From a checkpoint of a small transformer trained on Wikipedia.
Architecture: RMSNorm before each block, rotary positions, untied embeddings.
Training: a variant of Adam for these matrices, 252M tokens, 7700 steps.
Each number is 500 + 25 x the weight over the matrix's rms, rounded and kept within 0 to 999. Layers, rows and columns count from 0. Numbers have three digits each.

# down: layer 3 MLP down (transposed), 320x160, rms 0.0826, rows 302-315, columns 0-159
# gate: layer 3 MLP gate, 320x160, rms 0.0678, rows 303-315, columns 0-159
# up: layer 3 MLP up, 320x160, rms 0.0668, rows 303-315, columns 0-159
down302:480526481462493483475494547482520495509542507495560488535505496509503526471521490511508478488489476487490518493477537547508491504496514483483450499522501537507519482501509530546501517492499464512522517499557487520504518520518525485527546511515496501505478496502502466534503502463487552491476475485475502465508503433496515499522536496510498522521466512509468517472510480506498477439502491500496490512480521478479484493518486454506495493476471519485530496508520500515490530493537489
gate303:514498480508533472528453545511523510530486494485522490449459519494559508515492526473512483468512506495493478566510509526507481473446530519499483462506519523501566471498462484538466491515483509467472510539521517467518510508491535473512485482520482503542473538462514462487499467569478490521481484469496480537497526510528478553492490503481518481535510524493494512541523452504492484520506511447517513507504487499511489475469478564526508531454514505510511504531508527446515550517536489
up303:499571473499484530491494486507536506461510447551545483520496506483518469456533471473504497473488536476499509502495498504499507497516523504443517494508511434549508462523527502482496479529536507506496529456485505470524576492493500433526495510528500474460534486528533503467534488480501515493500515515521500498507491463491473513500499510531518485486500483503457476472519479492517543486498484520546442493465526501480547502527542488502502502494484518482486484446513486475461542499513518
down303:543558510510498506472496565507522513524457483489518482473510486513536492561498524492569491496510507506500473538539547510526554494490501495526505469517516516492516502487533525489478459510550474475506510540509505462514495495498532512507496476553511494506546490477489472491560504503478474490481486503522488517522522524492459495480474495499523503484506506505456471536527505507516505547471495501466466467465517517509537517501466598501487526512462498521516487480506506486489534471485533
gate304:479449478521465527490504470493475478501453508498538492480500524522486531485478491466503463509543466526542515537485513487433519540494481523519507528493485482481495494485496482516487522487484537460491519496513513545466537525495516519494484494485517490484529486496543473489512512475470504486495503504530502516480527460539478479502467459501462473468492492489471471499508486535486524515492525497494515491487499518488464477526494503487495499529487509447558500514471513476479529479533517
up304:508488514498531488458514522527530505546515476488497499499518490464524499477524500497501507490471522460463488440508468487552514446529521498479507514480529512480517467549527559469531438524506469496480510479506486516541505529504504478493484482482468478480489515492490522501513503527470497457553516513493495515509499488494539476504515506529503510475519492548480508457500551489465483505524490514492487512466482447478554528504494506477518526489531499536500534470477508523495530527502496
down304:470489500482501501455500503488481513529519502504512517462483489497517514456471505486512468500489465485484523528500475452499490505505456526532518551512476512444471467516506560482517461499499490476509509529473509527469516519489479549490471464529498481428525517491523509484487506487476471498563519515535517478488470456558503465505500472532494479494486508483430481494538489515521502513487508519426528505520528493499531500535541484508503462508481530514504504489481544512496515496490529
gate305:523474511513467515519467451499509521482528517519504470496504490511520470495458493496520531525555492538502529486490511517502498499482496490489465493486495507514540474478491477540489527509526438487509472518513479474543547506516516497487505523483488512496485516523527459519545518447488534501508515497447470529447460472495490492500515487512498515527512497526506460470476492477508537509468526492487470484475505452531490473508475479502478463475446480535514497540529512532500457507519494
up305:490505497553516506538489515542481522456521498493517496511468526507464497442483479476530487544525511485504502485488494508481513548458534513529466523503500518552497475447492475514480542474473516530496491506505478488517507479511481462498524502520504496501486507463569470480513476471509530504497504483467531501492468487472530495497482515489504545467487466513476528537500466518486501490538492505494469467511469495455518484526462483541485516528492460504500548518526508484469486518483527
down305:484535485482489506523512509486475490505492507529502481465511528469475516514528497508467456481533493454473464489524479531480534540533529465424519507515520497508456494507483550503522496491462534527523495524532470512494489541501491519486491502527463474542500493485476563520489488535496515486498462476516525496532570500477489486478498497501474467504468488513474514508527521474476465505536476486544473521502489482489523550520553502484497525492467524482471505502503534493482511504496503
gate306:503485492494482491514452532477461541508516534501499529475513488455510505540489519522459525492512486514472521478543476488480455510468472462503506538505467462523527479496483499489454519491503503529497483479484494487539508487531474517513553527477475520529511514522502494529492470427452536479465497491481506492510493484511525496503550550491520465498545502516519510468487526488509457502498510515515490508502485527485470516504472489514485480531449513469468493487556511468544468474505517
up306:506521495523482489457549468514546474487500476480535468526484474496490500535498490458481513522504511486511471496422522489532535483547504532500507520500509517483450511516522464487525444505509497515525480506533490500490508471496509500502488489513528512537476462488531501524526492608527482536492493505484485474516476512459481522508499476508494527460452491471477522541508488534520479470490475472495526493502503478529494479472532513493475493466523478546472487539474500523490505507506469
down306:447500529496476492523516467507533508500498480520481497496485529536501501503495518487519492494485512505493506520508518471485498489512511497508517485518516514500499501496534505475494488546504498457513536498502498521502495507450511524504461493512505481481494499480500498491497510528513373484543517505533510484474489507523474486495488509525454487496484507525494496520516494503458534489473465495321519502498514501517504490513514509498504528506500532493508493524464457525476516514512493
gate307:498494505516478519511481510507531525518507528484492508487504449528493510484501470482499508443508520519478497529494513488477463467534557496495482491522522518513486504527505467507439438564490481507461490481513526475530497531493535480520514553501502487540461524499478473508513470442469479495531475503502511537493504531490508469555506489507513493422451457490539511504535488515497500492466506460523502485462489490513496568489496523562508511457481473496458469463504460488488450490485501
up307:473500491513490476520454500553529501509472489480544503508486477536483459473505488467498546486514499458480549508508509509524451422521531474520489470513449509506486483502505477462431516486523486495459509486547529483484496518503484508527479503514459511544461513514457553503465521482495451526532508521483501493475493506500482501490497498498496489474465426476515518501521487489547490540452511471516459514542485481532558533475511540526524451468498458503528488485471534488481495494471479
down307:517509507489482511501476510458483498501552503499487494493453486519504529496531483448511469470470485505485485505518516523497493490522522491533477486528514498506469514519486492491525501512481501551502478491504479486519477536481521513495509485528516534476479507484493497464489483462438687471502473498505485526515503507524529482503474507498480525501493517490486524501474509488505513475509474489552493528491521487479514538477515460509513532499432469495498503491472478476504491529493517
gate308:507507526473506476504511472478479481511509465505519501518490480491519491478559516471495525520561494477513464510508480487524506461532525479472485430493521529514489508453519551511471464496512437493497497496452505476493546473523492500540482526548510503523481494488503524499528496463491480477528539501465501483481500506503528487486476530564505495550518460509528489512477506472501448530439476509508469515495492506499540547479496536521512500525518463493494494500515483475530553552484495
up308:480516524515506515503557446537494502506489482511485487523499515505505500515506495509474510472496524522539522523500439494482477500525477525510539454485467522510468519519506482519462495521505548500513497551495501501492487500502486496504514556479494470497484480467505485545530480485557529492459522522480465528471491535504517497518450462481537511509502491515421487521488530494530531486553490551497496553572467529463510517506499503466518496484467488560514457488478478549487473519531523
down308:507512499499522529521525429518496476477481542550492506470505588507507479500519486514508490465474535474481530518500462485528506546504482539497554480446509497535516501502509495515508533508481506435494497532516494514490512528523497522503505556498494465524510494506518493521478438491540512461500479529502479481514520493492502519540476459456517547497480527486466465447546471511537521526545500512474519485523487510484539535471487476491475479458474493533510484517484524556474492499501495
gate309:545521470515511472502483482528486491499546528531493482503496533488534502492522548504493556472543491483524512527541481503544487495530473483471523490502469493470516482484523499506478518492503496477498518499482463482481476474448532542470486501477478498497472496526478474493495526528482523492469464486549517494503488523514490481467506537498495491462485494499517499475470461524436473517482475502459497508485499512459531497524532516506528515483519482476465533524499536563503543437478470
up309:519490534491498485468543469491528487497488513447471507500483470524494502474490507515505459515506528468467467525490487507518546469544524514518476485487513556474482549503505479472502541459513522487510487491490472510475539527544494508504543524493497509504482528486513498539523486505484475560521505525477500495500530495491517518539493489511480471516525500489478492502540553467532489476486520486557533485468493498547464496519424507518474474490468516530523436499482475468512465509518536
down309:512490524492460464506504459505547526502474508468476528490503505501470486480482521529491481527480559512507509503492493557473542506487566504489481494458517540511475502505503496498517497475538489515486524500524491503496509524538483477483534557491518476491479505506526497504495480474482423518540470510483519504493503497495504485507525474498484469503504508495479495519540557478508510471513525510444494476492475466562487500492441485512467484521451523508494473506517508491491502527519546
gate310:495520576479470494485511489495492485551470523495495529480501479485474490544502469484478560499474492453490478541493451514550486456553509461520515466530503521505493461463500528508484495537529488472530520490474485538501498504498518527510541502507497466486506487494472518511470454453543506444529504520450503476456482540520456485477489530492521525514527529548484532494500539472521478504481467512432510505483454458523483531473507516478526514507506491581516506522507486501483545498465547
up310:504515433533452464501477512463503479494464490507475540413485478511521444451474479483499467500493489506552507544522553506475508494499463495526470550510532468481480459467507449440472454522488528521527493473457526516482453475570476519498477504494492452513517511516515552499508554509509516506466500512548500464527537479519490524508484466503529514469492542496510506537476526495492496502466520511516483509512476476494512458522527521532454524500512500470513530474456529453445510498502458
down310:497485502544546470459505534503497493462472472567498525453499488504486486530484478497503479494483480515488547482528491503496527505524514503451514573505526489473492493518490541507509474523474525477519450522524539538515501545516517451502470467499470501539495512531526492479501555484511504512505492482485501454534524443492562479486483518518495502457491496545496490461509497469506463513494492480394552500486491446445512500478525449519508475486471521475499497531516508464502455502528549
gate311:512480500484514512557490461540433502514478481558493492495492541491494510563497511500526494465475496466507485526544531489446488478512492480515499480468532458501547501524497530460479458503457513502543511509525466505490540489535498454487535487469491490541511522490501484490514539495513493529515479446526468470513520463507516493466516481504453567495533520495522497481512498492512503534507527537550539556509513520503501501498484498456474524474484508477469502543546499498510548496518539
up311:488472538466480502522511479479469466494507463522486507508509539418560524558516523512532451519477525481501502484506522490442526540497496492486502488471537461527520524493540512495526490492488494493498522494560503543467495511471512468512515506506519524546498534484508497462537518477495483482465478483492502479503488484504454491503507517483453512541501484533530471472525515526485496504500499527473503554457503463533479471503427466434499524497507475512516518508516480484488526464580529
down311:503486516484493500509514473524507527473509466512507509500484522485534451538499484548502445510521509439528544521495484531493514502515499495510501463492515503503491538502542512528511500460467457496494462468529501491459519501505526529544492460488504530503489494494477460448510520459476534535489481445514467468503522524500493478512490528482507527509507491501501504481571525481474503550501467506594494526473495484531498464499451450465490499517534462528510496507478505465516496478536500
gate312:502475482526514488489506477521504497519489448512520494522505501494543491488490492507525497511497515489494485449506448475493511436542556490497500499478505509508483511493483498487504479514547482480511484516533490512537516497488457479519495532500515513492484532477501452494478495481468505504499505464451477458472524447443527527502509496531516497484523516527518532518463518507475557513527488548540505501504512526531510497496508502488512523498456475487489481479505487530489505537492504
up312:506517470480509468493506502497513491506496458473537475479508496524504492481483485489531504514527518485547462464509481535517517503554529500557529477524468479470517516473497510500511500513506476472491536512518496470509467507501500530526504477510513498481459551502475492486526474488515500529505486454520520535489474516488471482482489510535502473458527494512494479487510507527496517504490535462472468445497452514501511548542479485507514492497515513468572534501495498558456536512548501
down312:479535504504521469481514481500461449556469460532494492463505528515474479479487492565498508510478519532491487511485500430476493518508499513488508500456490508500454496498498508500501482496495538473475509524495517484493492487509488472510486504506463485508529503483473481512513540477480506486529453516516506492519493435501519521503490443510484472506483523550496476493524452497468542525504514502592493519514532483538487456499502514525493472469487493492499490504513502508491521526489483
gate313:492458497560454533465527473451460515486508489487542488480505519506492539509526494507483530488515481530487513497529472497444496518551522447478479515497521507485453507524477534511488489570478507482493512491554495503489539444510459480506461528509485511499526472524564442490491467514523495527487509528493459467501543471496490490514514461458498515474502487512543506513488483463520491516485515540507502512472495506459477470525511497525487538479488520514505488449431525535552509512502524
up313:526515441465441521459526506524517478443512543548456511490496493517524512494514519457485523491533485525507471476531544505490485524542485499507511479492500465462508506482533505471531491531512491455485516471449505522488509516560471449481467483513501496482504531532527515511502493513509514489462499550510509491531502517504492521492491497481509475506481489538507450513514467469502500526497500524491517500430489497487496500534509511518499533439520495554513489478464507538499511468552535
down313:499479512479504504498501513477482476489508520478508504535495472482490481472520490477485510496499454488504511491488498474525460483535482507518499492475531481488499528543514491480516467537512518503468473542494482469470538441507468514491482527480509521429508479495515526497494468529488533507521486482522491507510511472501526549528485531485535510497502497528542497484469466474520508587453527476586486525530488504498493481506512570497468483486510518462508520470463535552521499554506506
gate314:546465503530478540505492485464520504542537475498467504505497485528533516498498484517480496523492494469485526519536527500477526506533493508506506514491480504523501455497470494514497461446507497479497513461502515513489504482463501461487483504509464474493493475519530469491491473549488518484504541473509524508471516512492524538526524486490532525518512533477490464504469480472512494512528492469528482540503481475502503512474512502521498496474469485516476483506506469457505460512472498
up314:468493497441516500528498505513498535445460498504498503474545514497503475469472474517511506519508496512533523495490501484520516493459503533497475488525544495522507532518519489502516531537516516542496466517497499488494456482545499530513512503524511491507487521480502530525487508496469486525528515519450483483514474486506457499506497488517498461488534483521486519476522519519475486471492520510506504477491514538506502467544550498512509516548536517483514502506534489495476518498536494
down314:488494492521506511509532504494519480497487500469532508502483496461503466517497497502530519509487479512492487502451478538521471499514520493500526510533532494495485540495519472527478483541535501526493494508514472534500563530476501475513514479476501515478528485500492499473484497478497446531506472497513483497508515474491477493529471523475483501474496481500524543489537506480521512431476510539431502487512499483472497512545471496474494516529524521475515499504499455514497525517476484
gate315:496507513503478473474472497428528536491486522480491509479528460470509539548444512439548536481525512463520511507513513511501489507518513468513508495522499505448499555505505494481485487569481483480527511535467502490445518490506504531486462482489569538488472478465503496480502512532505495490500531494510460509504512506518429519505511480535499527504500561513460533480498515522486493478470492489491506529467475515481527493532450507492508487455546486528538540550497521501533526491502527
up315:480532491527525470483535518494484488524472504511452447521506517501458543483512500523523436496513482512519462495523479509515502532476448510495540474459527464481497501540471509498478502493444476473492583503501504518495484513515497479527499504463480511482487482522513549531498500510493535484500538483540478520513489501520489522486542494459503470497489514533473490455477546541505534456559525515542473499498490517518473523498481524493519512491515503521558516478482541453500528492524534
down315:463504464518447539510494521486518563470530538529499462533498465478542528508519523489570502473513536508497475485490495474493486528500521495504483499515513486485494474506487504487498500534502511461536487501485497488474528508501471515513405467490549546485490515465463519528499450487533561448565486478500486478528536519507478491523509484513483494477505499488445501453530516516506534451492459454523504489482470502513524510491471464520461498456501503512503519511485479438505494507499511